python train.py --n_layer=17 --d_model=256 --head_dim=32 --attn_scale=0.182 --init_std_up=0.0386 --optimizer="muon_variant" --lr_mult_o=1.49 --decay_shape="pow" --final_lr_fraction=0.05 --batch_tokens=[16384, 32768, 49152] --steps=14781 --dataset="wikipedia_en"
Each number is 128 + 24 x the weight over its row's rms, rounded and kept within 0 to 255. Layers, rows and columns count from 0. Numbers have three digits each. The size before them is the row's rms in percent of the matrix's.

# o: layer 13 attention output (transposed), 256x256, rms 0.426, rows 212-255, columns 128-191
# v: layer 13 attention value, 256x256, rms 0.327, rows 213-255, columns 128-191
# q: layer 13 attention query, 256x256, rms 0.273, rows 224-255, columns 128-191
# k: layer 13 attention key, 256x256, rms 0.256, rows 224-255, columns 128-191
# up: layer 13 MLP up, 1024x256, rms 0.286, rows 0-24, columns 128-191
# down: layer 13 MLP down (transposed), 1024x256, rms 0.102, rows 0-23, columns 128-191
o212 091:144132147142156173148095131129160095168114101100122130149155122106135128156117167148160106142092147120148099140086130120135090125108087133097131148101091143127096086128142140094122148132155099
v213 106:117131107086084142146138157132113136152163130086088121143147111129149086108091098135116155134161144142129119167166174077170147157087129155132177151114140135131114124167139112141113111168140098
o213 086:105141131148163142110110124120129127146070127137172105150123131112130147129189159111115144118105108171161139112086104177130112148132176082149107150122145160106137131137135114141101150107119155
v214 098:146127095104154105137162117107105145094093154139130134127124107118160104131106134099160135167130138097121107131134129132167119121126131113119120109152118111101098110129126129096147131114136098
o214 088:119087138152086147148136141128152133125127089131122128116110130110151148126088131140132109109125108140085162121151116125113164119086130154122106128110132151159125108101164144187103114137116170
v215 102:102118152121163169125151114147161109110104119173122113131125167109145117147107087143187119131144126108108172117103121151116182125109107116128167127125147134083116134156104112151120184120113114
o215 089:158145147159062118114096119117087092118134130126161098122146103140096118155135124135066083111093135145121102164130131118143060130135123128114093128130123106163142123069161138086106119152132165
v216 112:084145130086134108112150133120115142199179120119100094109128113090163113135123125141122172150093144167130113112158143149156130152172120124133124159073132135116136050103146119164134088126114128
o216 078:148085128128122144161120098132151123089117130164150135142156172149124120139147152137140114107142123129129123146160108121128117115080108135092144103159161116128126164162123137160120142114150130
v217 099:135095126113107126161134155101112135158107104096098120154140081121146144151106111088140171148175086147122135107144161105123109124162142153144125123068114124151106127129127150121129128139147132
o217 088:145152086137119130088147100123105149144090139110106106126094170149170130101151156143117109100069151125099132135123146132142178157120147106145151149165156110138129152142118134134134138105107114
v218 103:133109112138100140126151154121116142124115089149114152142122146123154148126120089107129132135113092104160112129115128154127088140094138144155114118107121128127080149142152146119110190168104155
o218 092:141142117149132129151128099128157119118109130135095140092108101102104118095099168152134149151137102160142106106144123085114166156095095103126137136145166112120133137116131110161118060092127139
v219 107:114148110145133145142125076156089165109125114163116113147145132091132105103135163123138126162115134132096135149131132164158110093135102130134119102108078118133151124160125114130117095090163114
o219 088:132065136100123124088180142154148128131115130115141142128110106150125145175126163123070123108139133169131123128112121115127115135090139123157116122118188119127074072119133136126103140163142121
v220 110:174155137130147134176108112136104124132113106137143155113162121118118108140085145145150172161102122144104083104133102105120191100095066113129127115136155143082145089153125094123146083106107143
o220 092:098117136115093136104154171150139157128156165144116119091122083117145166078114113112129133136110132128121134134103137135134116089133172141181127150122107113179162130107152131152146168139150150
v221 108:135102110126154147131137123122083147123112122112150118120155121155143076137116095132068148147092117155183132158106100162142125118160119145138151146130126167100161151127171114096123156172118089
o221 092:146127112160140111140137136156201111121115128094127121125081145127092129099143133124166138127158153084118125094154170077151121154158135095166105114121127142149158108122065107149147117112150146
v222 104:129107094167123096128167159142108126137137132138109126153137135161112163159136135117162097158143121091126142114158160095123134116098107139119115126118104112095125148119118138095172132112114076
o222 094:115137122092129160123111104087112123160116141106125126076164082080165150141190095132095147136124097184122087157120138131118096138155150137119134135132161168132168097140155143149098093151125120
v223 104:150135073129151119148125128105155126124138146108154124153136120137137124118126130128126147097111112086117129152162124174122163106132137119125113121113125149112141168119099148086129118154152122
o223 090:093166163161128115108146150146097136128098129119108140112123128145125135147129124168118164100136134160121136141100149115137120124154125151164149178144150104118123093125154094167125134136106141
q224 108:127151085158141106146142130128129138149149172113131150111154116128181095120119117108072147134140100138143154133164193117189124158073128106134124133124096108183143131145149110143129151133111137
k224 101:103140098173103140103162149095129158126160117082131114123110103147062130111094073087108123132121151113124143131137117134161109174096127123152122113108117122099142116172134176108145109152090112
q225 098:135126168127142060136115127133144084131137147103121166112145117097161119124186110104107172128104109143127145141122088113181154141175113118130144133096151138138122130100085139124152112107150123
k225 088:165122127145111079156175118091101075150191099102102111126145122123106101141134085128108136133107134101132117155129091150140160117118133117077169157073137115127131095129114105137157140100145118
q226 083:112134114153146066123127121137124102131145135110093130099136138098187114124179093132113150135114084153144197176128145114174133130130103110137138118086124143162162129141128142128123132145115109
k226 098:135127120154171066121162113079154154125161130126088146142123124166118139129128103134111174083137147120132087158134109097151159157101126108131108136098167111153154108148122091137126119109113055
q227 057:165099098127157103113122157101147134125098103136138114138112148095119158172105165118116123170141119142171130103110116138090117109133160163135109123144118160134152134126103106139134121109119125
k227 057:143091102148072136153114107133108131118139106124135085188116109101116150147135132106118145097147145116112149093103119090113121136105099114125130125149109150124161144098145116118126192176143157
q228 074:116075132086142128113111168139142090169101110108132143110111130109141133171117149100137119143151101136157129125171153116095092138156132102120104135144136135138129149092139144112135152158131131
k228 124:108121139163099116151129163110128100135132112129116110168071070127120136132142125132106118125146131094105124108142106142122136155136088134107159101094114109123170134134137115101154129147119134
q229 115:112180141158118142096154142159101092109162161126137114157103120135137124154146147091141104136096131123106128166124127170078142107150114122066117179154113072117151118133146098122085130153078132
k229 125:118127165110108139103161118116123115071128109188126179146117143150159140148136131123138134170150133111120154128115125108136148104143133154115113129149104133124154093134103104115113140123132129
q230 103:109104101141173130069151157126158150164091159131119136132118160117140162110109165126195127097083092151087132113137137117108104137140158115110134125085167127127118161113129131117159120142126071
k230 115:164096090171081164165088173145130150135108148139054135122138142100108108098122121158120140109129101138120161116111127155152129103158128129134151151140174171158129095106114187127147140131102117
q231 116:174134146149159145169116144137109120115156095092133160130115153148129108131121166134070133149123134116156110143118073163150149128161140136157174166110121132107132122144144161140084138132079135
k231 115:150120147162142119128105089084155118163174183138130102133112144101122071142113159104155154133129119127140108126109101097121151157174135131123132120151126122112134146176132148105094134108147105
q232 114:179104078149103176108126152119127170113115096161162130146110176121124137151099123154137107089113159117143107162099111136097088105099145122150090135125124113162157147120155093119092144135120124
k232 095:109144097133180115133123096115092142129153151104132112095102188144105147148182127126108159137114120152084146084126109102161160094104140110141102123131127148069075113147161161149123141144111093
q233 084:104118103157127091121119134127098138115129130095099132118139125092162112125153110115106146140118123167121137185182161128166132147082113110140115137100133141160126116179155124139122147122145111
k233 098:114150124158144058123150141080145176119136137139091136160114127148126110125158090136106176089145138118120100139120104063132135151069120088130111133089165125141127123177166110149141139103123114
q234 077:115136124120130189132156158125103161132142106150150105126115131138128137123093134143135099130157145134130085143131176128108108139098127134104141108136126155116120123153152132138133119134125148
k234 083:090190117093135124110124136158100151081101153134164150104149136117157157106127107122159071179129108136115128116135146115116109114158161121154140110120106117130112154153130155138129111140151143
q235 090:116126113155119062117117152161143083129148130124100124120118144123161150127150102129100121138120111129149154177156160137111093121162134096162111113102137117155154162112151119102127169191096098
k235 111:159112140150155088132155122086125124127157119134082135155096124147110104155128120129113159084140151119128117141129110122146123141105115109148100124136179104127170109141127111126151135125095089
q236 100:107147104148100100124100121134129165104152150112104122140158146096143122128148086173116138118116109116111145189136112138150125120116116101147152139073144132131133108151149127109140165149130123
k236 103:144123132156150096134142115102122102142163137136097093147128103135115115142104131149079134095171173122117111188164118130151121148106100118141078108132175080134142105118168120106128149102123093
q237 109:144155105066117129145064113112157150130125161079135148125131150105137136115167124092110154118126099180109125177141154096135149118113085115100123133142098144134153136151119100085106138166108142
k237 116:137089127100086136117091103131130144112158123126176114139120142121095103109148143119091137113123137126095187124106116152095104139080100147111135144120113121143126051162126111121147114111101176
q238 110:152098100159090111102126103148143152101112097134140143121132136133114131115161128178132124134096165118127098131174136121133167128153084139096126146144128123110120160152132116133126141120149114
k238 118:123127115156136147135154158164179115093137137129137131107087125127135099116170140147083164182123137128128131144175142148131113158094123122064091125131135122170133151140133134141134141124095155
q239 107:088129089115138126133157092108133108148158099219110144113103119115130158108111146172099123144130123111110097118114107071149102170088120122128125132132130105167136127148139143102084112137138185
k239 113:077134164157154085155130119123120167167165148124135094183106122155160129163094106141108128138137089121152095141164156110153128121116146091154144145188108113122109105124126160129138119118157143
q240 102:117140130125132057059140128148118077124139118098123147140145162183152138126073118139104130124132094163135154098100131149152107129106115164142137130099120120117132123083154117105173140141147125
k240 120:147120140117134138097123151189124103092154110125090136097143101166084082127134148124118162120129126185136067118164118136126138151120104149126130190141151152124140098118125118123133131137126144
q241 113:093129133129102149175106134116182183189136147119134131096130162125167150080143151124119091110121123128150159147145132124124161117111143131145164110123125124173159141126117125102146122125140092
k241 124:134120132085156140163103090105116140134070101144161169118168106141146110063147093101141130112155107150090133086081154109137094141123098111142121107151103073089120168130148131139182115141173139
q242 105:104141140105135108130108157131116184128104089125165129148090149135131156119114137133160112143128163107138162124102100158123146082151160106152109108128096098120116086148148161109082108151088139
k242 111:147136171105128112143124145086106106101156088164179142097170154148125185134126111122132094125168135123137133163136122132081142151122126115149123133108065130077135126152115094107125122158109138
q243 104:108126091153127125160127155049133148134131116121056105146118132102083146172119092091107105114126108116123118100115086115086127125157138162139113115084129177125139127120098119143125130131134093
k243 119:139124109140156151122125116094149125158148153114118143146131105135125095129126111150131169143170127103125114107145145114139117186125130131105123112139150184136125136066153134102087152157132095
q244 111:102140085148135117119124153108112184116112130155096144134111164142109132131120135149116112131128096155148118108089115156137111098152124130145136117161167115140111153127128074153144116152138110
k244 116:128159144098093087095194160156141147095137134139109123141116147080115113113118180115120153138113158128141140124074150133186118104091194135141141125111111119184169147142160068207101114124099110
q245 106:156122130153117153195133131156102132134116142153150117095124085126139123165090167083174114085122139119169130111108101110127117159119153126104161104159118094146119141129124151121092175105116111
k245 128:171092133102156116174101130098098096118151119132106105135124142122087134119102115088151094113088113126159132136107108142105082166124165138112108058091107100125088164102103128118131102135120169
q246 101:097140136123086137150155155104115169142151143179103129116155123149111095122092126143167125134164153122137103147118083141109141110124146128130127110161112119147155081124150122142140177151142109
k246 120:105116108143108129128168105126149128104099144097124109140109132150149152137118125162147109126114148172164129138163131123165166159126171146122131086139105167142125132120121146088115108116155055
q247 108:130107135106117104113121163109123129097136168121141150134134087108131096122084116095132150087108126106144132158148155132114118130078127168148085111138105109126110185133079105081151145151129101
k247 114:129132143108148186127102124165103134100099158134085109124134104107147144135132133073125111175162140121100158133168162109091122183111126154137084152131080112142148129108170121118092155145127121
q248 114:136168131175128138142140115131100142114133179116141074177113157103098106094113125193173133101110106144160146083119102152134139134136096122069126104097130129118157177159121089143106136135144118
k248 113:110140115159135141117154124155133149146101154115087127144100144154102112119135083210128098116122115124173117138149142121138151140063124149114136127118110156122173128109163112105130188140127134
q249 112:111123172152152140112179106073140139187106150128126085122127111150137105133086151128178106117128132154132139116100140112133121163171140164173132124133130090141139155123147124106111114184102109
k249 118:169129147110143169123145116172122153151093161145084088114146090139128117130088127114127136130120123123130097080124131077166125159142090145102123132134114112153143129110136087134131111131130073
q250 105:166165124134122148169151104138136137117164137121113099114150130159168114151165164109142094142110119103149141091101167136179095108146106116136082142160136169127127117110158133124108153132116120
k250 118:062165132104113137127128150140144119151134130167169143077139092133166078128156127149112121136109121143117156075120114174087171069127106101131138124112117120131133152111154071088139112130090158
q251 118:130093132101129131135116153134096153114111135133129152148081139127118125081193128130128136167126130122139126123148117105128132107109125136123087125128141124161149155110184136154107093097135144
k251 127:161112098136159114128141141142161167132118129143128123153130167128179130156156108158121129156129148117114111149117115139110132099109138108136127135116101143146154161122122178148137155125133124
q252 115:159126129173102165125109164126113151096141064154162103136153144101136156139116101114117130140114129071165124106100141142132110112113126125168123079108148119162120139139082146093173130118129152
k252 113:133137100139112153124131117120145114091133092151169098122106135121089136121112125116174086114132112107128125076110152132075142124144105120147094165106152113143140111146185148134107132084164140
q253 108:109130098110118168129121128166171157115108130157130123110126108131081150119094125130160110069084154117151119137134137119108102131145094124140130150127144091133158134136141093177164157135160124
k253 118:135102127093141148096141102191156122120132158162109163107158158126145103132137125144124163111141161119162084112166177136116147088135083149136098174136157116141112140098093139186122089122130132
q254 107:118087144132146160122138102107123147129170088134153096135113085128090153136111143148109136125111128097111111146114157149081112100117125112118097135159105124088119144145111102138169167111130155
k254 117:100128115117111127159085120108120107122141124116151147150171126112101100090173151168184125159134101095107103120164145146091158105147088118121149147138080103114135149200136126070106086170110147
q255 115:137095070140137134128146135125111126136125120130106088145096153135137125087103128183122107118120122152155122154138147132165071137137151117152098117139104156079106145109165124153117176172107082
k255 117:145172131169157132161141092133103127124107090125108094125148157119117159102136144139157127129102120115102107104152099132143126171120133128156153154143122164100134146098124084125107145133123142
v224 106:101164139096088144135136095113114108093076096094148100132137128087159123062114148159132146134084129102133137103109092198164103106139130157093136115098145171117127154097138119148138131153163120
o224 107:109126125126133114101153136127141187137183153132119089078107101167131154144115078116081147125117129153129183143128145108139092106152195142122087146133113145129129126158158121104131141188114133
v225 096:106146119154154108138148113085143105147146105129129095106134122114129123144131136127120102117140149101115118148150125107108155117086134141077109124160116124087200116104100152085110114085103129
o225 098:144079122120119150142108136109166088122118141121130164113093189104089117097114128162160108158090113116150124095125141122130123114173151129120139150089101138163093118157125101128143121136163129
v226 100:186153150143111136145126105088134156133124126147123118145183140128098130133143159118146115069125119119072146134091178098152147128146113101144157088098135125081110103128106145135169127128167120
o226 096:121120091098117135128135112154126109118138120094156145179079157120119095094106127126105130131163187076152120112157084150135105127106162172161112186105136122134134093098121120116136137117102134
v227 094:104146123104161124097087152098162071107152103096132092085120160134088122124119106105136108127113152112074144137126119097161191117145104146139089129124151114154143108151174098089159131096105152
o227 096:141153108122136134160153126125147127161137117101120170133136147128138143143121156111149154075111133141187097113138125121139110156102118136108133122136140186129198101104118122147104099114138124
v228 107:114121146101126072146138109142123147118116125099120106142102112137100093130156104071166136095157078127110141120136084151129187136165064142116140098137124142128132124127156150141112094107168146
o228 099:138083120169124138135101126126087122143132117130120153147133144114164161118113148094083140132146154129154112147160154105142041102129176126125095146115142137111106106155123134118136139137110103
v229 102:120109116135082172135165131156138143130121127125082099134135150109137103172128090075092111109149138158110121104160142093129097104123116087077089115145116135165121143173131130146107150117120141
o229 091:179139140140111083133142121097135114153134160153148086173095158109110125024146145142169141131122078164148144128084142127153185190137110148093195128101107125130123100127107121099160114145151147
v230 097:122113123109146155147101122140162112167106142134130161109138130151134160137080122118150125159109137151127067111126132144162137152094114118124126110114109151159168131123106140118168158122115141
o230 096:146137134178156128102131142131142089132124144147122122138103164094129096112147126162140132113128126091126141122149104138168166135161106119077130143162162053107090093161145163097113133111149116
v231 107:100104153118127091093185138083118114183130155142135118122131103153171140142162109120129109133116111146104094141172131171124117126146163128152072159078150125153136167111111160128140143120152059
o231 104:124143109108115160168083144143105165104172104100158142129144087112116125147137174141134107125114125120160156126121101113108096143147149096159176099161069121075131144152121143140168104152098152
v232 103:138102109155176106106139132075148075111120136125115117108126158165129134106126110166137086086126154127113140124097120116121113111090152138108104117130153115117111112121090095121117075126119146
o232 102:089159172126142145101113113155154130123147147119126156161128154123138135131152119096154155121109141147130184119166125138131137108160098176156131111153123137083105138130165127131175140123127148
v233 111:123164152099173123131152135102132164169075125159100131150113147110138172143119122135079174119116075162119107160107131084123113104131102125130122161134114119122133124129128148164099096130128125
o233 113:124115140120127117139117103175161122133156100086179121135111119138166127145135135117111139150135148145127167114131095145158140104095122169083072117177139107100134138135147106166161153157098130
v234 103:124100140158111048137117149099166109117129156132101134140147123106113122127098090156099147115091097136150111103137107145118143143148091125124134129149165147112148131143069106148135097139112154
o234 102:115122079109151173144117113145103166108131124143142152078175120142172120097150107076140097145157109138138092174113106143157117158086157126142131140099116111149116140109115145088113132101108116
v235 093:120159198151126129188120158125110141084116119141113125104100090099148129176156100135113075160107128119085105142093097147112103134128164136073123113099122117127141143133130116102116134029095109
o235 091:170058116155091157130105058130119070158096113105148174110167142130090135102145136153120148133141147155092129108139176113114110138112073101178133116168109188136165121154119155161123119107137152
v236 106:165093158138149127110118166130158089079128099161143111138122128127108133092145129124126131127170108165130138122117115142140128141102127129164096128153145117121133145147140084195105158132114128
o236 101:095103103079094110105136126112104147139142116090128189095131092111131161148110140129117157129107148149099138153128099080134143126118115129123141091125153119170108106096113148107179142112142130
v237 101:135137103143125121122085147141155150095146122143114144083109143184138118132163081113107120148123063106108144110129121133136105114102152132087123134119135170104077145130143147111115142136145134
o237 106:131114151109118128101124114112076159162171113081149161157131094135141148113102165091123134100127174177149132148120120167160102123148126103136134120108108112143149120126114138112156125114119129
v238 106:128107099112130092132115136134109126104119163146116143149157100132187127078152154140157148116110155142135140136128149133128144105139056144129149128120136113092118121146159116109128126117150123
o238 104:122135203142159133125087106143137142169109126139126101147132197105089135185086101182120103139095118096119136116112114120143123109164163158096120122148155151140128095140119103116126126147138127
v239 101:110128135110143086178103141131142123152122111154100155123168137169106160120149131130142123167104139102116145134147145105163082132136127083123165141166093133153142141125105124139070170102111110
o239 095:131155135155109148138117114132139126160104142118111132107124066099149146130112129150090088078136107183124164112142104115135141134117082115088148111138151107108138128134149156116160117139151159
v240 107:098159158105147161126130141146144110119133077161105076083147119134118115187122142166141147111141120151132118167073102102129146161138090120179118103104121126059175124127116149120126135103134163
o240 107:130078121145092129150125126112086177150091145135136146129148145078140195123103131116123110121125140154113115098111143098137152133149180092160161139123123133145105115107146142160109155148096134
v241 101:111104112103161079155151125113135165123123125087131140137078142142153104145135154143161125180160105137148156082110150162155101104115153126155072152110123101145099163163147115151102162143122125
o241 107:149117168132136142175096105119102105131138135115107138114126134147108097181119113118125163119128115110130080106132122121126152112138098180087105124166115147114137095078123179113156119136163138
v242 097:177135077161172169103140152163156126142126099082179095131055136126146119134170105102103116136155121127103168108174141110167106129136089156116158141168119099138077095157125104159123156105110133
o242 095:071139202105093060101159146089123099122157111177111129136161111103162120137110134139143136089162157137134089155105093141113120147157117125143076126092143107144136157073179108096127105138129157
v243 100:118149134117144118118137146151139095128104135147121085146122101110144106142138091109102122121070097103065153114144105150113143130088147131146114133163105121135151104099125132099133154134111135
o243 104:127134134115141157131122116175143155107105157102191127164143103119126144107132133132123129134148117141168117140136129101129107100146100143132123134078091142111085081143139121124093133138107119
v244 108:120139157132144101120167135084142103179128151102095161100123129114082141131119103114157132149078119165128125126158161141132144110192107123134122121103166136106148135103103127137160125106160091
o244 118:096126147151160122155125124105131101114142090125123108138109165153140090158158126180146102093138127071121148100095091140115114108139136163103111102134126159117121109101121129122122116130100112
v245 099:159145111092154122108133180115160120203117102141137167146140127098157160126104124158110137130088131157128100102194121109160111129121126128089107088148114117132069100118118125137152126125152103
o245 103:109116119209164152131112140138088154101119133110136132162124146112083143148170117129117075136165160084154143120132105159072163114174090173168151135122119092132129114130119139107099106101142150
v246 103:108159122112106125154155164108144132139155166125090145072133138092123095136123074144145166141116159121113139132094123183132136146117118139115127155101157125088137113127127118099153131147139150
o246 095:141126152137126102143094108148088120106158150152114117142125131115100184160105117123146114118125134106147095057168119081167142124176084132113128139156108098128126139097113122115133074121110089
v247 098:104143118161138135145127141144126140150147102111095149140136133153131149145099137136085109065157124109141159081141124120132151137151108112173105164157111097111164113130120139103124159123088098
o247 094:158147079098112121114099105117096084103111152130134141110146142152137095131136138106191096088121149180131110152121123129134117133099136135112121148149120149177083146077139150153136135086142162
v248 099:116169124134127124192119068145134104075130131166103112147109137145163138135123102138161103128110128121172128116107107110101088154139176137135132170129070139190115156122120133077090135130155140
o248 105:134131140118134130137143144122132141149103142115153149103145091105155152124146113131108156153130140138171128131118175174128120156099141091122175128130116126066155145148108181164138127147111086
v249 107:150111159123106095100142108140092116160146144131078136128198179113161108124145131119127140110107131132125158123112150169111056128133139157153115136139130098095069123137150103150118129095113091
o249 098:116152149142164119133104129092108131086119152136149113083140104127103134108111103131153121140106129155134118090156127100138112150178146154118148174102127137145135147085114133154098141125116123
v250 109:101125111103142113068136154125178078101129132090161180083111110116135102138133153143130161148147110143079078117162132133159119156098122087169133127143135152100131141118136121139117154113118127
o250 106:152094132172120126138114110124141141152158097146137085169098135098132135131097115087166122132094137105180143181086088167121067126151161112100155133134131124161104105116116148088157138105109121
v251 113:162111123137117147148118101108076128106141114117125129145136110155087127146151144118123096070135092120111098143118134197130142138113122165130110118137125164088090143107087105104103106153165137
o251 120:139127099101105068115132146127150181106129133146133146175155160151148097108075120114137120172167165157113150146147152075123075110113117107161133099137106097184118145167143149150140157119107106
v252 096:142122133101154134140082148111116130094104151115108159132115080093102118136142130105107121124130159091108095097151153165143127096149107191121105121134130101126109123127110117124155109083120168
o252 099:138137145142112101183124108106091146154139131111120116158163147130138143115150114175135114158162108115133127134152129120130101138129086094151124100103110114129153119097128140087106146163163115
v253 095:133132159078162148099115122107122155147128188123146152108126147161122141098157099129114139130144159130125143138126102132153128094139156147127135154090108135098156173128134183132095095118109128
o253 091:102147134125112120111110140133104147112136041109107141081106127107156150147104147121136147139112078162127130124118146157125100137137143125146089104152156131120133159146127127146122113105157153
v254 099:122157126126160098176102102125166128202126106100091174153144155109109155087104136131115121125110097133115150138133134137096086130138135087128126140091131123149137139134087145094130117133157129
o254 099:110113096136107132126148132108131045067102141116155141073068096109113124119141087144158119135145115142121119113110127121121115148139130085110118098171135128111102091148136100147130126151130133
v255 110:100115120143125179157153116139128111137163138127129129078162138132121127147133100134122148122083124143111148148151094150153168110093131155127110098166162113149123080156134071147147127121128131
o255 110:149143151132149120129098129133131108124130091146137144138105103135111134126120162133149087139109148115125118104074128136118122128159081140100136174107120181113112168131120149101085145133117158
up0 103:127113105164114107124146133165076116109085072118106130190092148115111174112158136096121169083140141161153121115116091124099107128188132124127152126099155143101082126160152135145071098127143115
down0 106:107091114163131078153177168113114105101159099125131137140166151116104163130124123140153168128121108116153120133130120107158120169119127102132158126140125108144139132119156129132147063116090151
up1 108:131119113109123112154136126124147163189081116150162085131124163083133077123145123114115162124101162136117083161098138146135135120159098141100147128087149123127149132155116078160129098174105161
down1 101:133124125102109156144112163085114120147114150126133189110122102168120133160154156111089109181085150095126139100140144116146106154117145151129142195173135130142132150138135116112165146098143159
up2 099:093165133115113125106144132127166123102124127119166141143109158166156177164144115167152086147117153051158145126092094108130083132129108140155170118120131167189109097135094120133065102141128141
down2 102:155137125136149150152115123111151156140115120137125129129101155171071126110138113153121183114129098126097061124143140110120129109148151106147170111167087136107178164086146133148136098132115106
up3 096:139139130131165109129176176174158135099125122127144115172156131100116156131169121115128138169087115081095175114129106139112120080159136112081110121131143140159125133118161101139081148102136102
down3 091:140106085150089111119155150133174121122111149134121147141130138132127116156170104154114191140101093079140122117068107169123111141123144121135121118124141083113129111124187114133128135138149113
up4 104:130135122103131121115126156131138139101088168153098137095132154083105079164085099150161113154155116114128160109141135177156131122142130122087123065136164120127144114136131149090100138119129136
down4 102:133141175102107167135111119129139142086146089166106122129092073134127145125133123130155109149100167144107126176074127098091144102133171131165112100123125168132138118151127200129111107134085128
up5 102:131160102113116154149112167132145162142109145143130104161124136150127120124102109140139083097093037095073146098117105109133138158117137084149150125144165162109196146122119133120115156110123127
down5 101:122092150138119154136113114131106118098150131150128107125119124147161168112134155151145143165148166138178131112128108139096092159152158126091096150128149144124183103151067102077135141121129113
up6 101:124125124120153130118174155198079135151110117142101121106112174142199106105142105169139150163105099112123062113113122126106093138117139119160117158172114126081134123111132132142157093139157139
down6 101:126137162144111175154157144123147120154144135125102088156162108116135134142162134145114100143111133139128112109142174137101158103180158116104141110150133138084111154115123144108128096136119138
up7 102:150100117136125111116080110136136130089142098156120074120131166141122122139132133100122127107154161146101132158121127140133159089156168089112110130088125157114100165134136152102116135124143140
down7 100:104127111155131160129125153142138082134107131152094161111080142137163125130127128107129127100086131150137118146163125085128139121159086156136143116123127161122121157102131130141115160102130126
up8 104:130165109139140100146160147134063146108152087144151122091103128115134157173087207141133083139172115152137145143122144130145129121123134100103109128114122150129129155135122129119111121116129085
down8 101:128164146147138144144133117135146139100151077154107151107133160140146163126137128117126113100098113124136128135089090179135157111101121103145065112091147148103135144122090128128122166134149091
up9 113:147121145146094141102108091155087125161128130142125111148118155121126106092133138086136135165103174142152102152072125118101111110086146113119126161127081150074118058173145116078109145124121127
down9 106:138111141125123124155141132157154098142130136115075171139165137087141141176124127170136137138119126143116137174123125145140114144090110149097159190141139128169117147133100141129098103168152121
up10 106:112090149144169137135138169125160091112103137123124142124084173137113097130115107122126148112120122159169097104209121155133078100142152140147172142120110134136104101104133133136126153144104162
down10 104:145165142138149158125144089101096144114132123085094141165140118136146118098127117108134164121129135104128097144089122173109145113085143116128142108126173152178141109152166107074142139136166128
up11 100:160144095125140147097124148108113129120130088124127111098090120154130098122105110148117158079174198118135132081125104147132131075163169108114145143132157133138149107094161092147108119187116097
down11 097:121131153112114151112136165111126123126153101116065140136127071129120130199127090135126148095156124168110120133156136150133150143121124143155120119112181094076108125121160093135133145145113098
up12 091:138170129116119154146124133118100131114114134123128117100113135162103113137152125167131126140120138079160147123088125087158152140156109115140128130126135139109115144184103118119094153155171140
down12 094:114089174088112122144181116104123127145103138156121128125114112167145124114171143123120159120126163115103146134099106126143156128109118174110103083147109138152114097089149126103123146124135119
up13 099:134121144153137122111100159116144135147147125081116125115138149162139140088137099115132144146090079114091126157114119092144105131134122137108105122155122150157149159143153085133117123149137157
down13 101:114143119081112097106128113169149074128182086127117107128129085108085155098179133126165128125103136148078106141099099111106141111095111123130145133137135145138142099082139164125130165169123143
up14 096:089125122102171128148054128107121152123133098138143135126116136100132101135123126131145098114147124103114107134094137137144162112133107102132161152155133121126093165112113174171172145069116115
down14 098:110095152149160121106142120130134049153137141128153147140141083117122097140138109075071081097124125085147112167134133114115126128087139117139162181091151162139124141119144103129156155107185130
up15 098:145129098131114111163119165144111172152106153170144155097117137131135119170108106104148088118135110163139105158094158140115133093127132086149119127118203109136131119163159094153148138102107145
down15 101:153152116103140111130089142115127154119117150132117127150143105112146085157128117103148176141157121118116139162140148101125119113156129111122130100095191118133114075132096073142109104121114134
up16 100:087130099150086128097080119165095105149115133088149100155133081132115136136136154148161136117177154156159111118148138132081166137132140123132150123119132165158169123114144080151120122167149154
down16 100:158145160104128107135128130126093111149128133136127143136114144103143165140153123098162121157183108151097120116123132148130149125141113115132133138139088122161136118116105096125107105111108139
up17 104:151147101165127079114130105156076121132111178150113128133137181132135119145108127129123139118125162116096139121153150084118123085145141117138150143091188121125112123084161145130181111080102112
down17 102:133112097148152122139085180129135164121130130122125129110133128116125106146135090158160165125163127103157166176141151147172134148116170109112136134144161147140117114121107111067160139104127119
up18 104:135141117133128168121120123089096136152100146134127109080167130151146115100139092121146118142110129082103110115135109136153135111078114122111141132162142145119164183161158173124121160106143140
down18 101:139092148116110116071188174150104178166160145120091145105120130107108153140173145113139097101113113140154115105147127154152108123108133100129132077155123167157155164145128136081103135158148071
up19 098:121121138111177081105096131085093118120099073143108116128124137139107152124117151115153108120156115201152156149110117116162148118140126108149131115127077138129104141132112149190093120120054136
down19 104:123084151123118124106105144133121138091138117133116095144126132118105141118110126144121150081154098103107147138152127175158112161141104168158092130103151134131144131119144123141158134117134186
up20 101:160147150152123134099138115153129129115139125130119095128099135145143173178092091137084122148136145128112102150096112115173122176152094173155102115062133117092161149116078082080129124132122139
down20 099:079116159145134121147141114129150167085129129162118097151139157113112143087121108154171133161120153141112153133126126128114138179123129130155190097150140131120160120129117167109126086122120169
up21 105:157174138101131115095150064132129152114153176125123159104094089121147133133121157154123094122112152134109106104109141095145128087125129113108162149177123123110098171100122134146155147109165112
down21 105:107118146172106105092155100156076116151160139128095161113134106118105153148122135185155124099116143131102133099100078098139129099104134120128142143105124130129126147096132124131138175092116111
up22 107:145150114077081140149165126140139114116106163143158101125108142137101121113136116141110053105169133105110101160114129093123119159144117114118097159132146107093129131107110093145128138136105130
down22 107:155094145154127122111115153105107143153116166099101108131170127129070121170092124165137159141138147098114122142131074088122152169127142133124152159115110116103144109151139103157129164107102129
up23 102:159106120077135128140145093153157112136140125121121095157163138106077173152130132105141125112158095158122149131093104136108116178127188140154159120102128110127146097120153131160111117152121111
down23 097:121104128128164106115120137123124157140168116177143162124086134099131114106162136130131135145151134128114192168149111124161104130120115147112102127135104088119134176081133120189166120163156139
up24 103:134137138125111131100136121150140113138139125125124078166143100160125154118166145093151110101159110112093137101132152147119078149134137135131145145100128115164164124115091141147117144135136165